Weights of a small transformer language model.
Size: 9 layers, 2 heads of 32.
Architecture: LayerNorm before each block, learned positions, biases, tied embeddings, normalized queries and keys.
Training: 132M tokens, 4041 steps.
Each number is 128 + 32 x the weight over its row's rms, rounded and kept within 0 to 255. Layers, rows and columns count from 0. The size above them is the row's rms in percent of the matrix's.

# layer 6 MLP up, 384x96, rms 0.078, rows 246-281, columns 0-95
size [107 105 110  96 101  92  96  97 106  91  95 107  93 103  91 103  88  90  87  88  89 101 107  92  98  85 107  98  97 103 102  93  92 105  99  91]
[[ 92 111 122 173 127 124 149 148 109  56  80 110 100 159 116 134 151 151 131 150 184  84 127 152 104 145 199 167 131 171 191 140 160 169 128  81 111 173 157 107  73 118 125 106 159 155  75 171 126 111 126 129 123  51 142 138  94 121 116 133 122  92 107 144  72 133 139 125  93 170  78 115 152 196  78 145 103 118 126 124 114 185 123 159  91 142 101 125 146 104 100 157  96  90 132 202]
 [ 90 133  79  92 100 152 163 133 177 138 179  85 136 138 140  84 120 140  98  96 169 105 113 113 104 108 163 159 146 174 127 109 118  67  91 116 143 163 122 148  82 178 134  98  79 206 101 149 111 133 157 117 178 107 174 184 104  95  83 148 154 161 123 176 165  71 131  98 119 103 126  97 163 148  84  86 161 149 105 179 123 108 116 126  86  92 178 125 106 122 176 174 100 129 156 151]
 [196 114 133 142 104 106 182 116 140 157  95  85 165 163  82  92  93 148 149  94  94  98 158 140  80 181  87 106 107 145 160 119 106 142 161 142 170 143 142 138  85 153  76 114 132 114 136 112 170  89 183 159 113 144 131 141 141 134 156 162 105  34  93 174 157 121 187 136 106 149 148 155 130 149 127  65 126 152 125 123  62 148 107  87  78 160 101 111 129 106 149 112 170 120 190 105]
 [ 56 139 176 114 131 167 128  68 121 127  73 151 148  82 114 137 160 107 159 142 157 157  86 145  94  90 115  84 160 151 150  70  99 122 138  78  70 101 140 107 139 102 123 154 171 127 170 143 171  97 141 157 151 153 116 183 129 110  79 147 162 116 116 154 133 189  57  96 109  86  95 131 130 140  97 178 125 156 186 158 125 168 153 116 129 151 131  95 143  53 134 180  94 122 133 146]
 [114 121  97 100 199  88  59  79 100 105 152 185 178 132 128 115 178 165 119 110 193 129  91 192 106 130 120 141 165 106 187  75  71  75 170 105 157 158 139 125 159 109 121 133 121 154  85 124 135 111 130 139 143 147 118 175 167 110  94 120 120 153 142 117 141 100  76 122  72 118  87 126 172 142 193 120 112 104 121 125 124 120  69 121 115 117 134 131 126 181 130 153 187  77 155 112]
 [129 181 133  98 192 154 108  98 133 101 101 119 124 184 152  96  91  90 129 143 193 193 181 127 113 146 156 116 168 123  95 124 144 138 119 105 174 114 157 135 146 147 137 116  83 165 153  93  89  81 107 146  73  88  98 159  72 107 129 105 145  62 120 169 136  87 120 160 109 135 126 144 189 116 135 146 109 141 201 175 184 136 103 143 135 111 151 132  67  77 104 101  76 108 150 113]
 [ 88 138 127 110  99 162 101 193 180  94 118 110 155 141 143 163 176 123 115 123 106 100 106 122  99 102  77 154 166 143 126 119 121 145  97 154  96 145 180 137  53 181 139  92  89 123 156 186 193 135  93 142 137 150 119 130 186 145 106 143  97 160 128 143  91 109  60 128  92 130 163 145 102 163  76 118 147 124 130 139 170  38 144 131 159 108 119  69 121  97 163 137 121 140 189  85]
 [ 92 109 185 106  94 165 105 115 133 214 121 118 162 119  84 204 152  87 169 124 206  79 113 144  80  97 165 138 145 150 161 136 151 106 161  80 141  95 169 137 107 150 133 126 144 141 114 100 129 152 106 118 162  87 121 117 152 134 121 161 112 114  72 172 110 122 142  84  85  89 126 118 106 131 129 127 159 181 154 130 106 122 186 112 118 167 122  48  93 121 146 121 146  95 141  49]
 [138 105 159 116 170 190 120  76  27 105 162 129 112 137 112 109 137  85 115  99  79 176 107 148 123  83 168  99  92 137 159 118 105 143 113  89 120 121 179 193 123 139 107 120 168  74 133 146 110 159  95 164 114  86 150 166 112 119 180  97 146 184 115  90 175 146 113 131 120 139 138 133  86 149 180  64 133 124 122 139 168 142 173 138  87 124 130 187 132 146 126  74 175 124  95 108]
 [ 95 120 136  80 142 132 164 109 139 105  61 161 150 156 114 194 129 106 159 131  74  92  99 142 112 138 141  44 139 146 140 137 116 108 114 138 179 175  99 181 188  85 173  70 166 171 152 170 129 129 108 185  99 116 133 170 140 125 139 144 149  90 109 113 101  86 168 105 142 103 111 183 131  92  89 126  66 158  78 123 137 153 118 126 154 143 108  98 143 183 128  75  95 125 167 126]
 [ 69 136 163 162 204 118  84 103  55 141 119 138 117  84 140 134 132 148 111 134 159  98  79  86 159 136  30 153  80 144 184 110  96 145  94 127 150 128  60 155 107 134 109 112 114 125 115 125 106 112 146 128 173 169 147 131 127 111 129 150 127 117 110 151 161  73 142  99 133 158 138 163 104 123 139 162 151 195 145 116 174  70 166 163  84  74 126 122 189 120 101 132 109 146 144 176]
 [100 166 160 113 119 202 101 145 103 134 151 121 159 100  76 107  60 154 160 164 119 133 171 145 136  93 119 140 144 128  96  96  93 112 185 104 168 147 102 133 141 131 145 128 164 129  66 108 126 124 189 179 125 200 122 132  96  65 179  61 123 106 120 110 131 143 146 160 118 123 129  95 175  81 138  77 126 123 150 144  94  82 117 183 149 134 194 100  95  84  77 132 167 133 117 132]
 [ 69 107 112 167 164 150  81 147  86 167 165  81 170  89 138 155 156 177 158 171 148 117  95 143 136 104 111  66 112 155 126  94 112 140  49 122 121 137 138 156 138 125 131 146 153 162 126 117  99 113  99 125 138 173 134 138 106 108 168  74 149 106 112 176 119 123 174  89 110  79 131 137 136 104 150 133 138 153 101 119 142  55 216 115 149  72  81 128 153 106  96 173 196 178 134 134]
 [167 152 186  59 166 150 114 160 158 152 150 132 143 115  93 112 135 115 137 106 115  81 156 139 123  84  94 149 118 104 119 135  88 119 161 103  92 160 100  85 146 190 104 160  93 110 126 154 124 114 171 115  90  91 140 194 117 123 111 167 103 171 134 154 124 105 108 138 108 169 162  69  47 147  93 103  80 186 166 128 147 161 142 121  78 114 124  95 158 151 132 163 156  47 160 167]
 [ 88 143 126 114 189 165 153 119 145  92 117 112 146 194 117 130 125 143 142 158 125  71  68 102  70 108 110  87 138 167 161 161 167 116 149 150  81 110  79 141 172 186  85 184 113 149 114 113 187 115 104 141 107  86 104 136 198  80 133 130 136 123  66 104  71 120 151 111 136 130 144  95 127 134  64 114 140 157 145 110  91 117 122 157 137 143 143  97 125 121 136 130 177 150 170 211]
 [100 169 183  89 157 145 158 152  65 128 139 148 156  97 195  99  88 110 128  89 120 120 153 138 146 121 151 110 112  97 123  88 114 139 159  76  74 142 140 125 166 158 154 112 123  75 127 172 130  86 112 129 108  63 124 108 180  91 124 137 141 120 157 120 136  70 113 128 177 134 167  91 110 126  74 192  85 207 124 162 201 143 146 155 109  91 147 119 113  75 133  95 157 160 151 120]
 [125 135 158 137 156 119 119 142 159 131 164 149 133 104 107  97  77 134 148 134  79 131 182  72 120 113 128  55 142 106 162  94  81 135 195 100 115 177 170 128 102 120 104 140 114  93 169 157 126  53 168 208 110 149 116 140 110 138 146 114 122 123 185 133 144 157 186 102  64 108 140 161 110  76 128 116  94 146 111 140 134  90 174 106 171 123 144 124 141 108 143 130  75  62 179 180]
 [121 169 149  98 134 114 112 123 151 164 137 161  92 108 159 137  93 133  83  97 147 103 141 110 141 143 149  72 140  99  70  68 112 126 124  82 117 180 156 159  64 128 132 106 116 164 157 158 155 156 154  95 157 180 121 184 168 142 177 103 104  93 121 163 117  84  93 178  81 111 120  78 196 149 132 177 130 197  97 135  74 151 131 140 137 126  59 172 162  94  99 111 116 108 137 109]
 [119 168 111 149 101 107 131  83 121 164 165  91 142 198 140 126 102 122 118 127 125 132 147  68 109 156 135 113  59 167 106  50  80 128 101 115 147 115 128 114 190 163 122 154 147 184 149 193 158 116 131  83  84 119 137 151 119 142 136 153 112 147  95 170 126 146 136 107  71 197 116 115  99  95 177  87 163 150 126 113 125 126  58 112 106 142 207  77 106 122 173 151 152 113 106 120]
 [143 160 149 183 132 100 145 147 139 153  93 170 169 152 169 133 147  47 124 133 135  99  92 175 142  92 171 155  93  47 162 164 148 115 143 166  99 141 159 144 124 138  74 136 115 116 112 112 156  63 171  85  70  90 109 115  96  77 121 122 192 151 135 159 144  97  92 163  87 157 143  68 101 140 138 141  91 172 123 148 127 171 168 111 108 164 123 139  77 127 126  75 113 120 137 103]
 [142 179  89 103 179 114 139  84 137  90 114 133 136  75 140 131 200  98  96 122 140 102 120 129 189 130 139 159 188 169 172 124  98 119  98 100  96 156 139 145 159  92 107 190  98  85  74 183 166 135 144 165 118 131 103 152 120 143 116 126 125 146  85 170 174 101 148 180 131  84  87  69 107 169 102 114 132 130 144 110  96 112 209  81 133  87 123 155 130 105 156 156 115 118  77 112]
 [117 114 133 167 132  80 112 142 157 138 115  68 191 169 129  74 132  68  84 129 121 122 141 120  72 147 109 127 134  60 103  99 130 107 134 152 134 123 139 155 147 115 180 147 146 195 140 117 152 160 175 211 136 150 162 116  95 116 130  92 148  74  80 149 124 222 145 155  58 134 128 153 114 153 120 154  76 118 144 117 131 118 137 101 110 126 116 105  99 111  67 160 140 116 195 127]
 [118 188 154 138 103 112 110  58 152 124 130 147 107 165 134 145  47  53 139 153 111 106 121 130  97 164 184 180  52  94 158 145  99 102 143 136 154  93 181 137 103 148 120 109  90 142 102  91 132 148 124 206 180 116  59 151 155  69 118 105 131 117 108 168 151 122 112 171 174 109 127  86 115 134 117 179 141 112 128 151 129 119 173 120 156 150 133 122 162 134 143 118 110 123  74  82]
 [ 98 125 117 100 150 122 131 128 109 141 101 174 164  67  72 122 112 140 150 157 126 124 162 193  81 160 158  99 125 119 128 131 167 131 128 188 145 109 213  82  54  85 158 151 154 131 153  97  96 130  90 128 118 170 125 167 132 104 133 116 153 107 156 155 127  88  94 129 105 241 155  78 160  80 157 106 138  89 119 149 119 134 162  99  95 141 159 147 114  89  78 127 132 104 105 153]
 [ 59 158 139  91 180 154 172  87 106 109 111 130 173 103 134 129 121 204 111 158 145 121 164 105 163 101 106 131 177 151 128  80 116 120 157 112 186 174  90 135 181 158  91 153 157 121 115 120  95 115  90 135 110  95 129 137 181  75 173 135 111  80 198 144 195 141 150 128 135 146 105  74 107 115 128 166 138  52 149 130 106 120 134 107 134 100 118 173  91 111  99 122  76 110  94 150]
 [ 86 104 111 163 129 160 119 154 182 130 123 104 110 102  92 158  54 196 156 131 126 144 143 100  69 143  99 121 113 139 120 105  72  93 108 148 159 174 186 151 105 135 132 142 110 124  98 153 155 155 130 169 144 120  95 142 119 175 166 172 140  79 141 100 137 112 152 120  75  40 120 196 151 145  68 153 120 120 152 184 158  65 143 129 100 135 134 151 103  65 110  86 138 138 153 104]
 [127 115  76 111 129 163 159 153 112 160  97 111  89 127  99 172 116  90  64 124 149 140 147 123 162 133 142 138 127 140  86 178 100 162 197 156 100 107 143 123 148 168 108  99 140 100 104 144 169 142 134 170  96 110  86 180 153 156 102 109 123 152 117 129 126 145  92 138 109 113 101 159 126 146 144 151 148 189 179  79 183 118 144  77  35  89  94 145 143 123 135  81  73 158 151  42]
 [138 151 173 129 168 141 160 144  93 130  84 193 180  92 109 121 209  87  96 110 177  95 113 125 126  47 126  73 131  66 123  59 141 113 140 110 116 119 138 140 144 123  81 189 163  90 103 152 153 103 105 129 136  97 158 158 172 128 107 129 134  89 155 138 151 149  91 167 145 158  73 101 113  88 164 171 183 125 100 133 147 142 139  82 102 145 111 124 176  78 151 123 142 102 148 143]
 [115  66  98  95 114 155 124 120 100  84 177 151  74 153 111 118 174 131 101 210 146 119  68 109  93 148 139 153  69 106  85 144 110 118 175  86 104 190 112 163 166 131 172 133 128  68 126 133 161  99  83 128 140  74 155 130 145 112 140  89 139 158 138 138  98 136 115 128 131 128  72 159 143 132 148 119 116 121 172 163 131 159 201 159 201 139 116 146  76 113 140 152  72 125 120 161]
 [132 182 115 136 129 117 133 105 143 114 141 147 154 101 126  60 180 138 148  92  92 132  79  87 137 102 159 131 129 153 113 124 110 198 141 159  71 139 154 137 141  71 149 135 123 129  88 133 115 173 126 141 155  76 197 141 128 106 140 110 138  55 154  77 125 107 110  40  74 152 138  74 180 178 102  99 135 170 125 133 186 148  99 157 147  96 136  90 177 121 132 165 122 154 138 169]
 [153 126 116  67  80 100  92 120 150 129 107 140  78 172 180 142 177 148  92 132 129 133 117 114 143  64 126 132  72 188  94 152  86  85 116 177 123 138  70 129 162 115 109 149 125 138 117 134  97 141 121 170 170 145 151 133 114 120 105 146 176 142 190 131  85 131 121 118  90 154 166 149 140 131 115 176 139 187 110 203  70 141  80 129 150  89 144  96 134 111 138 128  37 176 148 133]
 [100  92 161 147 145 135 187 135 128 169 127 181 156 114  89 152 171 125 146 151  86 103 171 177  72 194 139 135 135  40 118 159 126  78 131 122 107 152  91 129 144 125 169 115 121 124 139 156 173 168 136 167 118 143  81 109 126 122 145 130 120  89 134 135 100 108  62 147 131 114 108 169  35 114 122  71 129 119 130 203 116  89 121 112 156 165 146 128 190  96  95 112 128 146 114  80]
 [103 115 132  59 149 138 133  65  52 157 152 167 129 125 133 127 145 107 180 107 125 107 104 128 136 157 149 161 114  85 114 110  79 152 131 153 166 184 128 124 127 133 175 141 136 145 174 164 102 115 135 141 133  80 115 111 161 143  52 174 105 153  90 145 169  48 166 112 149 209 115 144 134  63 165 120 108 126 100 160 144  81 168 113 126 119 121 176 131  77 137 160  72 117 106 126]
 [176  86 103 130 111 155 124  47 131 144 154 102 171 130 129 184 140 192  83 140  86 166 186 135 129  80 132 133  83 112  85 164  85  91 163 130 109 131 127 134 136  97 130 144 131 158 141 144 146 112 145 134  59 130 152 133 146 100 185 144  73 108  71 153 156  97 192 101  78 127 120 172  79 143 148 138 141  87 120 111 108 156 125 161 121  69 155 142 169 116 109 171 111 155 176  80]
 [176 115 107  84  64 144 104 150 130 116 101 169 107 113  63 119 176 125  63  80 174  72 165 127 138 109  99 154 121 168  97 138 173 116 138 158 154 161 173 121 139 152 148 137 110 173 136 174 147  97 124 124  89 138 176 136  96 104  98  75 121 113 136  81  96 171 145 176 113 133  94 110 129 169 161 143 140 158 130  90 172 100 165 174  59 108 130 125 146  89 112 113 140  54 157 170]
 [ 73 165 127 110 156  54 141 112 119 166 153  71 130 109 148 146 118 107 153 165 121 107 121 134 136 175 105 153 115 134 141 107 158  97 205 120 160  93 122 254  93 137  98 191 117  73  96 109 109 143 108 144 134 108  79  86 117 107 163 122 171 140 187 129 105 125 133 100 147 136 139 111 116  78 103 116 156 131 136  64 167 136 170 129 156  92 173  97 139 157  83 145 127 105 116 140]]
# layer 6 MLP down (transposed), 384x96, rms 0.0773, rows 246-281, columns 0-95
size [106 101 112 101  98  90  90  96 104  93  96 114  92 103  94 100  89  95  88  89  98  93 121  91  99  98 116 103  98  94  90  90  96 105  92  98]
[[ 45 170 103 172 149 119 119  97 140 133 138 174  92 124  96 152 174 125  98 100 129 170 123 109 157 158 152 158 120  98 123 174 147  92 105 126 175 160 115 128 148 176 127 111 106 138 146  65  77 150 103 123 155 101 128  39 147  95 156 144 136 142 127 131 123 163  54 111 154  46 137  96 101 101 141 126 142 126 143 194 150 121 112 111 198 134 163 167 185 121 105 173  94 128 107 102]
 [167 151 144 124 204 132 131 152 124 164 134 158 136  91  84  73  90 130 158 129 178 150 137 143 174 156 119 111 137  80 113 120 151 119 116 145 105  87 104 139 143 136 144 207 194 107 122  39 150 162 104 118 100 129 138 100 117  86  93 122 143 150 115 101  86 165  75 135 115  72 150 160  85  88 197 174 116  94  90  94 128 147 148 113 145 164  94 180  76  91 151 136 128 107 144 150]
 [112 152  91 140 126 135 114 102 147  58 130 176  97 141 126 104 162  95 130  74 138 144  95  94 143 139 177 201 114 136 150 144  91 159 161  67 136 191  83  54  28 127  94 125 134 143 131 137 138 157  92  92 121 101 164 118 137 120 154 172 149  85 114 105 156 121 124 159 105 170 120  97 129 101 203 120 126 152 120 160 137 134 163 173 109 133 102 102 158  91 127 183 117 185 128 140]
 [151 160  54 137 115 121  78 160 124  63 159  98 121 149 129 137 129 106 101 152 174  94 121  61 128 160  80  76 153 128 130 170 111 144 132 145  90 169 163 117 107 182 130 116  93 116 124 105 192 150 123 105 132 158 107  76 111 163 132  91 116 103 140 179 193 148 154 219 168 115 102 128 131 157 153 145 145 105 147  67 111 126  70 103  84 178 147 126 129  87 132 144 162 156 140 103]
 [ 64 151 115 125  94 154  88 143 147  85 146 113 142 109 126 121 115 124  99 159 123 163 130  92  93 120 104 172  83 213 139 107 120 132 111 144 141 124 164 133 106 136 146 131 119 148  73 198 149  92 122 114 121 192 175  83 104 130 175  85 127 112 125 166 157 161 169 128 100  99 110 145 220 167  90 140 123 140 134 123 117  97  82 165 193 138 119 140 125 205 144 133  71 101 120  69]
 [145 133  83  84  88 132  87 176  67 114 149 121  89 159  87 112 175 155  93 122 106 156 181 130 100  85 162 112 149 152  91 125  91 151 122  93 121 191 127 137 178 127 153 132 154 116 159 111 114 117  83 113 107 130 126 156 129 134 153 145 165 142 147 154 136  78 109  91 146  64 144 140  54 139 114 121 150  81 142  98 118 103 145 129 109 117  46 175 152 162 173 159 147 206  98 190]
 [148  97 163 145 150 149 129  78  98 133 114 125  93 102 117 118 105 130  83  85 163 141 121  84 147  53 110  91 136  96 113 132 135 136  81  90 177  76 124 173 170 160 165 129 145 146 166  94 112  84 172 115 145 132 134 151 174  84 121 133 143 127  92  62 125 121 204 153 118 136 104 126 138 132 190 173  93 134 171 126 112 154 162 120  99 173 127 177 186 130 128  84 105 133  63 195]
 [163 132  99 117 210 131 100 130 111  56 151 133  87 132 141  84  90 170  84 147 123 151 131  85 176 141  76  82 121  71  88  87  31 143 100 120 133 147 104 141 146 123 148 124 145 112 129 184  70 128 142 111 122 177 154 162 152 147 153 137  77 116 135 117 140 130 136 153 150 129 115 158 158 124 177 110 124  74 144 138 168  83  80 122 111  95 100 192 183 168  94 140 124 139 151 144]
 [120 112 133 208 154 114  78 131 106 141 121  67 163 140 105 140  74 103 101 106 126 123 138 117 108  90 112 134  84  94 158 125 143  47 146 132 147 144 104 147 153 144 149 133 105 144 227 102 126 159  98 170 130 151 144  93 121 146 108 106  79 121  95 122 149 128 111 167 226 142 105 117 117 146 121 144 170  70 168 142 172 108 137  70 140 145 176 123 173 133 146 105  88  67 127 171]
 [144 180 109  87 123 128 111 141 145 188 173 138 120 121 193  89 139 206 125  87 119 211 191 148 120  86 112 165 101 137 117  95 145 113  83 104 134  53 132 149 122 130 110 125 127 123 140 127 147  97 148 100 152 152 147 170 158 135 150  62 142 102  78 171 118 135  95 117 103 126 110  98 133 102 156 120 149 111 124 168  75 151  86  90 132  87 170 151 105  45 142 167 173 128  97 132]
 [150  84 135  96 133 115 117 187 134  85  97 119 158 128 102 135 163 119 164 112  87 146  96 176 109 106 150 101 181 131  98 168 116 127 186 111  99  86 132 118 117  83 196 153 122 126 129 149 173 157 149 136 106 103 111 191  84 199 101 101 123 164 127 161 158 108 139 140 152 128  80 126 148 148 124 112 157 115 139 183 135  79  58  84 121 164 142 115  98 138 128  82 166  83  31 123]
 [135 166 166  99 143 116 113 159  76 114 144 106 146 114 129 136 186 140 149 129 119 127 106 118 128  79 143  65 150 107 177 133 130 126 129 191  99 104 108 152  84 213 132 141  96 128 166 131 153  88 191 142 154 192 193 150 126 120 164 134  81  77  81  85 163 142 133 106  98  96 114 116 128 122  55  54 132  95 122 100 139 167 112 187 129 145 109 138 160 109  93 155  84 157 158 129]
 [140 109 139 113  91  88 157 117 103 142 132  90 193 117 150 131 147 133  60 120 109 109 127 132 112 152 136 116 167 110  67  92 107 110 131 128  81 142  67 138 125 158 175 161 107 120 104 184 158 112  86 146 160  43 110 127 189 196 165 146 108 159 136 108 149 148 117 138 213 201 141 139  97 103 144 126 130 119 149 121 114 160 135 110  53  81 124 158 157 134 121  94  95 139 111 186]
 [ 74  87 104  77 125 130 179 144 122 111  88 120 175 164 162 110 157 141 135 141 110 225 126 127 134 125 137 132  67 156  91 115  98 123 120 131  89  80  97 107 144  80 119  97 136 130  88 105 121 190 109 177 102 147 160 120 129  79 123 205 161 110 176  77 101 103 162 110 108 138 145  96 189 113 167 127 150 106 124 154 196 125  99 149 107 114 158 104 105 161 126  97  96 166 174 165]
 [180  75  95 135  57  99 139 147  98 205 171 171 110 147 114 159 155 125 114 125 130 183 178 214 174 149 126 101  70  95 143 143 101  87 166  90 112  80  96 140 115  83 113  71  77 144 115 119 125 103 128 131 138 136 113 131  80 170 100 139 147 116 199 171 163 121 135 120 106  81  85 104 113 121 196 136 127 119 156 171 120 101 160 123 146 125 148 152 153 143 137 116 116 125 113 100]
 [154  60 110 163 111 134 128 140 135 107 123 106  74 150 173 157 158 116  50 123 120 143 125  91 166 106 103  93 139  98 153 122  82 152 118 170 114 179 162 149  54 130 100 101 133 177 110 101 119  90 173 133 142 168 151 120  96 109 162  75 224 112  94 109 119 153  80  84 108 126 117 134 137 156 105 168 151 147 113 145 126 125  70 162 110 159 123 134 124 178 172 191  98 109 109 169]
 [122 103  69 150 206 146 121 162 101 112 148  90 136 142 134 156 150  78 112 141  97 116  81 106 117 155 108 151 156 185  97 176 122 101 144 114  95 157 141 150 112 156 128 145 136 113 122  51 130 126 211  94 131 132 116 114 161 145 117 118 170 162 127 126 152 166  75 132 162  69 170 154  58  98  79 174  77 179  90 140 141 134  63 197 126 131 141  92 120 122 116 142 154 107 137 107]
 [153 188 122 156  67  91 161 150  96 161 109 131  95 191  82 174 120 130 117 157  89  97 123  73 135 150 114 148 170 121  93 103 151 103 105 197 111 223 112 101 118 126  79 135 130 102 135 105 163 127 119 109 160  76 129  87 121  83 112 169 133 117  91 152 100 159 162 115 136 100 119 146 170  64 166 101 112 174 149 208 111 139 125 150 161 108 118 107 155 115 166 117 117 176 143 113]
 [126 149  93 118 142 161  65 179 137 224 127 159 136 181  97 118 145 104 161 138 112 141 149 159  98  52 125 139 129 120 147 115 183 164  96  94 105 108  98  76 130  98 136 114 113  57 105 134 101 108 116 108 171 119 102 143 110 189 115 140  91 147 133  99 174 112 119 138 147 115  76 165 133 126  92 118  82 180 104 146 116 146 204 127 148  99  72 159 122 183 143 117 175 149 147  90]
 [125 103 120 119 102 148  78 148  95  89 133 115 143  95  91 156 125 140 172 135 114 128 204 146 138 134 111  92 148 220 122  80 109 177 108 106 131  70 129 147 100 109 156  97  74 165 153  94  94 126 101 140 154 138 122 159 123 171 157  80  80 132 178  96 193 115 184 142 122 125 132 144 142  84  80 148 155 108 137  91 158  60 104 101 117 142 177 103 182 194 128 152 144 114  94 127]
 [ 96 128 134 213  96 112 136 170 148 118 134 150 164 122 103 185 135 150 158 194 160 107 151 103  53 203 122  85  80  99 105 172 133 136 130 158 188  94 124 119  94 114 150  59 148 151 145  53 156 118 105 122 112 103 159 113 132  71 130 133 169 115 163 139 169  64  98  88 106 177 112 157 148 112  96 109 109 111 108  82 100 140 146 170 110 131 108 100 125 149 137 141 123 154 155 141]
 [211 128 106 145 108 135 152 115 119 121 166 152  45  86 129 135  90 163  96  87 140 128 127 178 190  93 119 154  96 151 150 148 136 138 168 102  93 153  88 118 154 104 142 100 131 175 144  69 139 115  97 147 142 135  75 110 149 131  76 149 143 177 117 132 134  54 105 141 185 114 109 155 173 158 147  82 147 131  84 104 140 111 157 123 132 109 171 166 186  65  88 115 103 168  93 142]
 [ 73  52 149 151 126 156  94 128 208 115  99 104 113 146 155 156 123 110 159 145 132 105 166 126 110 170  99 155 110 169 143 153 138 160 151  86 107 113 125  90 150 170 137 126 169 106 111 145 118  79 129 104 193  70  75 140 109  67 146  93 107 157 136  61  62 152 124 187  95 136 123 142  97 133 125 147 106 109 136 103 113 141 176 200  82 135 105 151 116 171 150 177 163 117 149 121]
 [169  79  95 156 167 116  72 116 128 129 128  83 136 106 141 130 151 103 122 178 111 104 110 168 103 150  52 168 160 111 129 133 146  62 123 129 181 117 139 191 116 162 147 107 102 152 175  87 103 144 159  79 118  83 198 132 128 156 109 133  66  84 190  92 117 180 141 155 174  94 161 125 130 124 137 129 144 130  88 128  89 122 107 145 165 134 122  76 173 137 113 184 154 116  72 122]
 [172 105 142  99 117 164 114 111 110 105 128 134  52  68 123 155 146 148 148 209 138 153 144 155 170 172 122 111  36 109 121 141 137  73 164 140 174 102 169 144 180  79  91 105 108 181 171  77 150 153 118 115  83 137 103 156 143 135 151 177 163 108 114 159  92  97 111 136 146  91 112 106 101 153 160 111  97 152 106 104 150 136 159 196 149 159 104 106  93 101 115 118  90 159 105 109]
 [ 44 159 160 133 138  81 104 121 202 139 144 175  93 102 159 174 133 105 169 176  89 122 160 152 156 131  99 138 178  85 100 132 104 132 135  72 102 143 136 149 198  94 146 114 118 131 187 100 142 117 103  21 123 115 119 155 169 102 134 119 113 137 124 128 101 132 143 122 142  91  94 119 113 125 174  85 163 112 134 117  92 152 139 167 173  74 115  63 127 172 111 110 138 131 141 159]
 [124 155 116 131 107 142 102  87 135 108  94  98 149  63 133 139 132  91 114 137 115 103 145 158 149 146 132 159 127  69 104  91 150 115 136  87 143  73 119 155 143 117 148 170 146 108 162 111 103  94  85  74 172 189 110  58 167 127 119 135 104 134 106  97 108 165 233 161 145 152 130 169 103 125  94 103 177 155 111 188 130 116 127 133 170 181 209 152 124 107 151 150 150 115 114  67]
 [158 120 162  97 102  93  75 126 144 111 154 118  89  89 125 136 160 100 175 131  47 132 163 197 157 183 119 145 121 177  87 174 110 148 129 132 102 147 103 149 127 106 143 140 117 170 133 143 172  60 133 158 113 144  84  80  77 147 112  80 132 170  98  65  96 102 116 104 121 144  84 178  82 176 139 129 166 124 119 148 162 113 180 137 128 136 193 185 107 102 128 108 125  90 128 121]
 [115  97  66  66 126  94 119 168 114  62  92 140  99 135 139 124 128 181 146  79  86 180 185 110 169 140 143 117 134 138 174  78 138  94 112 130 130 130 161 147 156  98 129 124 167 201  85 100 146 148 121 152 136 103 204 199 156 102 148 131 123 116  96  74 155 148  89 132 131 141 133 106  90 119 136 138 143 123 110  63 132 142  76 164 133 108 134 104  98 208 101 132 151 149  82 131]
 [153  73 127 127 106 173  67 152  86 132  63 176 122 132 171 133  88 202 106 141 115 122 117 130 124 186 119 120 175  99 115 128 146 127 148 159 159  86 105 107 172 132 141  98 155 135 118 132 136 136 153 135  87  73  36 129 138 114 136 156 117 149  79 117 111 141 127 157 187 119  93 136 123  80 118 107  82 122 147 131  88 186 156 140 102 160  63 170 167 150 146  66 148 147 178 105]
 [155  81 125 191 107 162 178 139 103 141 163 146 183  87 114  80  94  67 162 129 200  75 124 185 170 156 177 107  84 151 131 126  87 170 140  96 113  69 136 131 116 154  96  78 130 139 168 139 147 136 121 166 111 150  86 168 109 133 129  81 116  82  82 101 132 124 128 171 172 113  96 115 139 139 154 138 168  60  89  91 121 137 172 115 109 115 114 175 128 146 130 109  95 155 143 156]
 [201 174 118  88 128  94 112 146 118  98  92  61 134 126 132 128 101 146 138 100 158 145 138  52 156 113 148  85 125 164 110 116 158 158 103 137 107  70 151 166 132 124  67 148 138 160 120 173  90  92 144 100 191 121 178 125 135 115 120  83 145 147 127 112 148 166 177 112 116  97 130  88 203 204 136 163 184 115 123  96 101 148 159 104  88  58 110 145 124 103 155 157 137 120 140 158]
 [110 122 150 142 156 125 147 144 156  98 103  91 124 123 159 103 200  89 128 101 134 171 113 123 131 178 121 118 189 132 164 127 130 103 181 143 124 122 126 150  39 107 134 113 117 125 111 114 156 147 157 109 136  80 195 166 102 153 128  83 202 105 127 163 108 133 173 142 134 120  66  73 119 127 137 162 189  72  75 142 124  76 106 123 104  93 133  78 107 205 107  87 154 121 114 158]
 [108 160 149  76 107 139 116 114 129 128 173 115 107 116 123  93  93 146 143 125 170 137 169 144  71 145 102 185 166 126 142  80 147 118 111 193  94 188 185 133 114 107 144  92 185 113 143 135 144 106 159  60 127 137  96  56  54 169  93 133 113 163 108 118 100 102 116 137 117  95 144 141  89 144 176 129 169  97 120 138 120 100 167 207 145 182 101 139 146 105 108 113 191 118  99 102]
 [104 143 167  69 148  82 123  89 122 118 131 146 162 147 123 118 194 133 225 155 115 150 169 131  75 157 170 138 126 114  77 159 200 130 143 112  72 142  47 102 153  90 154  86 127 147  77 149  62 143  38 112 118 106 122 108 147 142 167 148 108 161 129 106 171 109 124  89 166 122 149 147 116 148  83 180 129 106 121 116 123 128 100 120 155 119 123 140 133 149 160  88 149 119 122 141]
 [122  85 157 159 120  96  83 109 117  77  78 134  82 177 115 121  95 125 126 116 161  51 133 192 140 153 140 149 181 124 150  72 116 139 121 125 167 147 127  80 169 133 164 133 145 167  88 115 138  88 144 161  74 145 176  60 125 129 108 236 137  95 138 144 152  83 116 158 141 149 112 142 139 160 202 102 137 158 123 111 141 125  98 133 149 119 118 146  79 128 172  98 101 130  93 120]]